config.toml
n_head = 2
head_dim = 128
activation = "squared_relu"
norm_place = "pre"
rope_base = 10000.0
rope_fraction = 0.5
attn_scale = 0.107
parallel_block = true
schedule = "cos"
train_tokens = 632000000
Each number is 500 + 25 x the weight over its row's rms, rounded and kept within 0 to 999. Layers, rows and columns count from 0. Numbers have three digits each. The size before them is the row's rms in percent of the matrix's.

# layer 2 MLP up, 1024x256, rms 0.091, rows 446-495, columns 128-191
103:539495492478480502450483463505528519496528496456518511509510492532523512520489476522530483485509481509469481509479491521488451492508454489521488487500538501497473494519437528491502504546529511
101:487501477525496472470487502468497519497516525490503477440481503534494491516504493502558475508524472502472476554515522463517469493539467465480502445503536498510514493504478475512503492525511488
094:545480476534484516483510543539543492482532450517510542516506503477506483537472498537506485495507474499494472502476498466479516478496502500486519491496537539500477495531514530449523538478509529
101:508470475446447500543510487503504519509476521534540513500500500485528474494523509512479464508489527502452484509495503531534502535498531495474508500503498496511483524487479481438480493492524491
098:503461508513514523494501461484529543527487522495508445515495454481514518474466466513530510524441476488468496526542481501484510480457529490501474531472566486492497438459530500504521510489516524
105:494459485473527501510537496502489512510505479542489472483545545494497514523506478504468527512456490459526519493496480514456461506481505495522518490449491498526534506510502501487468481513526542
105:503523493490499515539434457504516512470507520510539471476495502458518467499482526502475508501523531492530477523452533496508519503468479460499471457480474513478508544505493526499542491532484510
105:489512524503516515511516512513522501484478490500496491482488552476489511477528494495468472480471520455502465546512475465514517537512528456542474477460523495477507500465449483431489499518487556
116:515484519527530516455506514455493528513527425480492498527530506482478477525496515528515489476519515474485467514492504479532477504508469494532431525501511519457496503502501518500508494539516508
100:482495517493473501483498493479499512478486475483483507460528486522465511487516490510498492505521491472514499524481513519486512487477526472488481490498478497489460504514512512499557510512557509
118:553465456472493504529482480490467529523501464516535473497521497495513474497486513507468493501531517452465426490528485556486490477501502486505500457496497491488519514508449503493521426491499497
096:473463505505489459481493477491495547496515462465524514479479548509514528516522464482490488487465510499494467517485496471526498543485486492532506482471488506487496498484485462489509453507496496
107:541480528531493505530481541477481510496492527499480517509515537524515498509502463536496520446500506513481508508529441525512496515551497487522466451461468474517496491547526476447466503500500541
102:519490453496487510493515521480562497492501476509502507525504498535521470513475521502504533481564478496510494506478522546424532502512507513500491441468499471493519483443497478504496479514515477
108:478446510513488521489506492460487517475497508479475460492484472499502521502523515525481458515462492519454453554508521530495487478478525506488497484488480464510477515545520462536489491527534506
101:485478462489532494478531481509483492481513531484513480509491510431501509522499514508464490503469475491470452525524464504522466525536484462501524472480510503481480504525548513519497484510504514
101:522454478483524504534459505498480518533512477492498495511493508491531493515459490500519511500474515444481427471491504506498452512506507487517508486513523489483537479487462499446496504493501520
102:489506465504500506472519519480464508504537493494490487492515535511489486489521506504536492526497464480502491457466476537496489514486476483519516470524506522491504516473482491498521473504521526
093:485506475491480521508491541491529493476485524510526532557520495530492468547519493525501493505503478505488485488477532519486505524493549440486472476468481507480485473486445494457495498535488481
098:498486461503505544492477519493505448506503529479497517493503504544468497477541528485521495485516488504511446493530490477487487498501502528489478457486489540496505509522478521455477482499492546
100:519454496488456465565567481498516494502493509502564485491485530498507498502496478487477481526537488464509518493479538516468457511509508484500476520490469517535473500484477449520489500503503534
097:494518491513498488474522544491528520476516421471502474532544503524540481491513493519484507472483523433493487541497504473510569554495491493476460485513545493470517518487488503489516516478470498
096:499527475513512524497507485462483507465501511514504458486539474510553547501489515484500477493490530531436512549500481519503484481515511485509516516501515494519484468522514512528478468535517539
103:502540493529500554507496478477514503544493459518487536521499497549528507490506477498543470474556523464496429503485493475443483491499495454511481460473524505519492494474522491500538429468508524
097:551464497468527461514522487526485517541491483437469531496486526479494492495497471534508514482509512500517499486490483477545480461488505505540474486490509504472494533506478526494516478491488541
101:476543479494525434503485521509475547485484476474546535489545485472487480555512494488542494483495463503475476542445525489484499547538490438539484503494517514469498535499478507476489516521502524
106:504504477516482516541557498517490483525494495513477473507508532482497473468493557496461505538525499514450419501492524485463474519521536479480461506462519480485484521493493473480481497536509538
105:488522462539469564503508500496496524509516485494532467493518506504501489475495512523478540457495453485514460480462486503469522500507480464488483490505483488506504519518484493525501468520480483
112:499503497506518498508508477463463506490494491486542537435515516476522509480481537524488462516488510469491536505430547466514454517503534470527476481500518501483505473496511506476523490536521508
085:546483490482457492511485527507493528461511494500505495506545483491524519500547531497475497501507512480485478492511524498502520466498506457505512518458486463439482490479497473536508503492510497
109:574528476513507509531519546484506535499480495495467522482561529461482492511481495488497547474473524526515463546515493511485537509497492506478466482482483521495485523503507481469495458514487516
100:498491463526517498510452513496499493523517512533490449493526507508520488498485489458494468486493528485548461486515482469485457556505546480518479471493490481490502560501489494474559511495488485
103:519454527502465508535499503516551482541514505508537524509545529481461449539519468486476460491500475464530485540519496505538450531524491473487491500434492487469533495500474530469473493528496530
097:579471519477505520535536492510498510499504493490479486492496453501507485468504484478497535497527517497474486538504511486539488524489493500526468512455475488507483476498495466482488492511508523
092:517532493478480495521495501521539511477516558483517529492528485476485486529516533522500485486491509479481506488496497481490554523478517463487478466455477519476524500473445538471485491503513505
106:489512505499479497530474493469514513509487459494562509527537536466490530508460548492503480425445495520509422523527462498505466490479522499537491469498525486511475503499482530521514458515505534
103:511477502493507537474512492482513524527501506492523458517535480507480539505513515488502532508496497524481522509488520529477526512531509485514478488485542464482530503481460449514534487518505505
098:493536506470514567528524497519525514519500469491516482486546499494515477560505481496469499496490470506462472491490515472497507532513562476518511540492526523470493486520485508480505478525550561
100:539520487493513543465502469502510472505489517528490489502547516519540456526493506522550528499531526487464458475525497458492472537501469477528518488526483472464536521508478502535480463482536524
112:497438478512463504453502491517479529482507466513512454486494483541535502482472512498498509517538478526484452503420474496482484502521479512497510497489484493498507510505473463466503432512503510
104:521479515483509465500499514478504555547497492495518525477534515487572527501535473525490496483469509479495445501490469484489518568537518490498466491515513517496520516510464480441535493524484473
095:520533518530513516505516510489521462516501488498517491465477529440521475537550522476508533478508471518460482504514514496478521544509506466542445483485542471480511526491497500470533466471534534
103:496499484476512533512523501504487525496482531541477507530542529508542483550508469498503491472524492470500498536563480482451461494466509523493488469438541502478502527499486449513539477531501512
102:553468495541486481486528491486528502513492495519462481481496506518508480523517490482489545467534495509479466477504479536502449530533495512503488492493514492475481491487505498471513510496480491
108:511514508463489518497481524466501498500486546506489519478523509511537518519500479513492507469469505465488500507516457507509500541497482486564495497513506510464481473503525506501474487511523501
091:498503484523498508444547512519537452513502528535532490485479486480512495485540543469508520532531511500510496488465489501480536533505503507546514500512496465435492449474448515511472419497489531
122:535517506527551539526514480497511486534511483491521462504520511504489503544528487477503515500541516512479484492439514512495485524484551478479458493504480474441477464450494497494535483529514529
108:517499490490463525518490492493495535550492502504526491522508501481521477499500466538529504463519474415503422505532472523498516506469468503506499501499532503422495459484486492464512474510498519
107:515451478507493490500506512498483477478483466522477448477514526510534508525502490527504493510500507484514481483485477549483471533563491492530479495461489536491486493499511487512526491520490530
108:507499492479485546533483535509522503514511522530563471535561432468537523531491491520529539483419490453520483525496505501492508551511513510464487466475526498487494532504460482455529505515486493
# layer 2 MLP down (transposed), 1024x256, rms 0.0799, rows 446-495, columns 128-191
108:435481499477511538527525465430490480530497479514507487514513520503464474503509524458502499454493479518473510545540486473493539504526497513515539474491510513506531499499528483492536482506458526
096:525497477523490536475527460491499499507435559517482488483525495447497485458527508488516469502470524477558461494516444508467498525492531517528482502445439503502512526515495535452465514491491537
101:533509539505530529463519475492468436524519509500499481518512519498497499481521498505522523455506505464467516511488518474479483512478497499503515467500505499442549481514477429498500487495490528
092:561492494541494488475510489486495504491466470486484482496489502485497487493489486546496500486551422522500510485531560451509543479531484525523479455507507486506514491483478482524483495484472528
097:543488457492470477520504484518494482508518509438468502496522484530499515512507466512507466453562556505515546532458476467568497519499465489509503508456513479483506492507497479480504483532469517
102:514530487463533529506530493484451515571475485522497540518467512515481472512515513492506488476485541481469430497484514547470478510560525502516475496496477521484506462507470492471533536471490538
106:484492499475463478535519517514474527477483505522481530522483510501557516438560498519522512520451516516470463517521509507494490482492519441506513445468517499497476444495479531486513457507516442
103:478519563452508496490514509503482497464455475502512471491481505510502485447451485501506514511535532521577487482479539461515518501512521514496481439520513497439488507488517479490495488496508511
116:502507500555496517478514473515492483503548512491505471472512485503502468507497548514513501463489537509482526464470527548505527500544523531535496524547541482474470506516452468541520466499489473
110:462485548543499533500489489535484471522514516494465523532520483493521507460469479514459544528511508490470529470524516533535510508495519447489479472485441512510466508515491553498536494495513549
114:490513518504494522440506483548437447509493455463480524505502472487488555527492480510501554488482516494494517460545518468514487553469520482513536533515536483467509503477496494491496509521513516
098:521499464447521513497508492428525504485483496505493472489580494529502460473511542541477514508571468489479511489476522519491494513488530484510485497526487500506481465511472497487477497477504542
111:491504472536493458563535517532453497556487526522469459484520510500426482479464524453519513533500503468505539490503490473498504488517502524493515521513476499486521507517497495465476487496528505
099:505503478467491451533485488487492529473506512470496518532501499468508487528517502489536472516515508463474494507525538470477472518462465523495414542518487534495503475548500497505566528493528502
108:476480463505515566491463491510489457470490489538469517528514527500533515491491492526551465457544468511509498477485491425492536486496503486502493467463520498515511524532507516495526453507515494
105:446541496557472493493482493494462482462522511518465516493459509488527491537511520497518518540503498519514482444503475503565495488481479530528527505518493510458507522512482476490510468543505532
104:550507486514515474497493476483485528503510468515476465508507498507498496492549526482486484501515522491507507538488474489504510519527494460522496485509487469508495539509509512537533530533467505
101:466516569490523443528496498559520505543505495492510490553473503510517525487473475473496514513535514413496502523480498512474465481499474551456497515501538522537506515509449485474499464530503515
088:525478488503471447492475494493483538495466541527507504503479507510569492463504521497477474510501512500469482495521492465540508501488497462530541523516537503462501499568539495479487434477483535
094:537503506509486543437532507505514547519509525497538526499541489502500457472508523538469487476493475469473478471473522542501475536537483488505505524484494526529521525489470495546513461513467514
093:528522522544534502484498505519486484508489503487514473494501494555538498565484493503486497497491457495490511537517534514522487527523495480480525449480510522472437492517497511482505530510481544
103:514483539548494504510507502557478518504524537487482523498476496492490505482486496515496497519505496533536520464501502454494480500497520495504499513548496494481506479490489507468503465509473464
081:504502471451495472503479516496559512553451480521487534506474474522489462484493486509514508502478512469545506490517488499547517526465500512513478491487523476489495487492490498460489510490494497
101:490504515484455484485497523533517494501497511507481528492530496483483506548515456513453451529509468543546477463456545507494478485529490536512556476473511483524507498516487523449498538512509515
095:483531486505491514513491550471489491513502536549507485493536486519495481480452478500518508518498511455459475527480519521501498487480505512477445449516473487520513455530557482555485525481526467
099:532469510516459526525508503515458484516487493444503486491477466467433483524480525465526516479529497500534481495507496522486518473518512482516509464552542506473503523534528543471532504490509463
106:552510485500490472472508487481524480518479463488535477507485488530478548546476513516491490512457484527482473524478489486521533503495483462486533460602528457474471472514550499528450500503500495
101:475510464501525467455500473524522490465537482466464541496534459526494512547503495482492472497487518509496504474498556445392459548498483495502500518525521473490505521535501465499494486527511483
118:468477532505534523507517490504502496497495491496491485470483499491494457515496502490483484523442502494555488500482519548537481545512508548505501474544506532485522482529513532519530506476474476
101:516499509499473471477446509509496479484492543520526487524526464474493524522502494461524518536462492476537476454479518545475465540514459506481532468510499520499490493478514489510519522484445538
112:490494535458491483473514477540539527521478492530531519526484496481517489525512500530437501455542477544510541469499493541514506498525512492474480471503483523519487485525492463506508522476522488
105:523508507471511485506534470533470517504483530489514478500485506524571486441474470514464486511515549524500524520498509505500529487477554504524494504477519515499517465497491548527478439499483538
102:539541529531517513460523522536496501503511506489488542532564461507505482467480520497461552505489460519471535508503508494482539519516525512507487489528469488522501504475504512507513480464517481
110:482478502451581480513463517483500471535496497446480489521474541491541488488500511493456542491502500502465512502472513484467504480475504475487473544537509496499515469474519537493469521506473523
101:532534506507536504452487487470512502517503489515486519489535506539487444519505521494530499470474478502473498496526482483490488525495500493508539489479533511489529448500494486491484520489504486
105:451542480492510477499527448469505452490552502514448498486520445533510504545503504499498469502554484472478482490520483508527528494514488506492515483508487557487491427513494479480484500525521539
113:517487477531458529502479528519491522526514500501500494499467502485483517504512520514532506511519524493482504499539510479502466488469550530499525522501521457483512441505495509490452471524486512
094:522487456492482466496502458465508502467518494484521526507446496512510490525514515542523496491510493464526470481493522499528547486510526467512507494511494485509492528502519528501505527463450526
101:551488486468518497485475504511497491548520566495551484518505512531510505464488491502482444448450493489483570503513497478515477500470504539471489509503516487476469517498467486489494518478496441
115:508521508493493542503495501491501491544520505494488525518516533476522482516573466527498502502512541490551501515534512494439505476506520488528444505513488483487485461476525483483489506474514501
109:427490484497524545473499490492535505460503465535478451524481478538510532520476529481475483503487520516512541553453493486519547483502492493481516480504479519499470487504554514506483496489502482
095:487463533496513497532474479468515472446518511550512481530490492504457490507483519488473486468437464500534513540506531480507500492497496534485530481510494487525490540489527550466525528490470502
101:455494493534477478497487505493527502477508547502523527517509468491528528486532516461511502537515488502494520507543496500502506481466495512476509505489489510540492502449452513477461500520504525
102:544486469462506463507501497532522512450507488489487503530460493502515521526499516483467505531503500513492520496474528530493523482476544501476481526502504503576530505464511499514486495536514497
112:489503543525505493487517475477458519473522494499449486507457504487502495488496516475487519473526527507523522535520499451474530477490493460477492442467475520502521498520493507503531491523566454
083:496464470506489484521510530457499511494454516492472496510533520522477506505483470481470464438495487499510478511489538498510505520476470475480488478484503500544482528534482514488533500513546483
114:513533516504499486488504508573545482500471516494520487531475486462493499497473508532493477461500556483528553509497477505509458526532495505462518525518490518464475463482468497525516459493463500
114:465476559475474507521546527475493466508515523507493481476508497522492485505508460497502503506520490491453469532534522552509468509549482458527517464509518510459544527443497477511454517457499499
105:483487503497477499506473522475498498526462470551496499555520521539478540463486491543512462527496495491487531482540481489483483502547455491527475504476497461508462506487535535489538510472464464
114:484475537499497500472511493539531457524492527517522493473476499494519497495454465476509484478540526482484479544517509462505524468486501489509527475510505474526494537471484522492471486494524539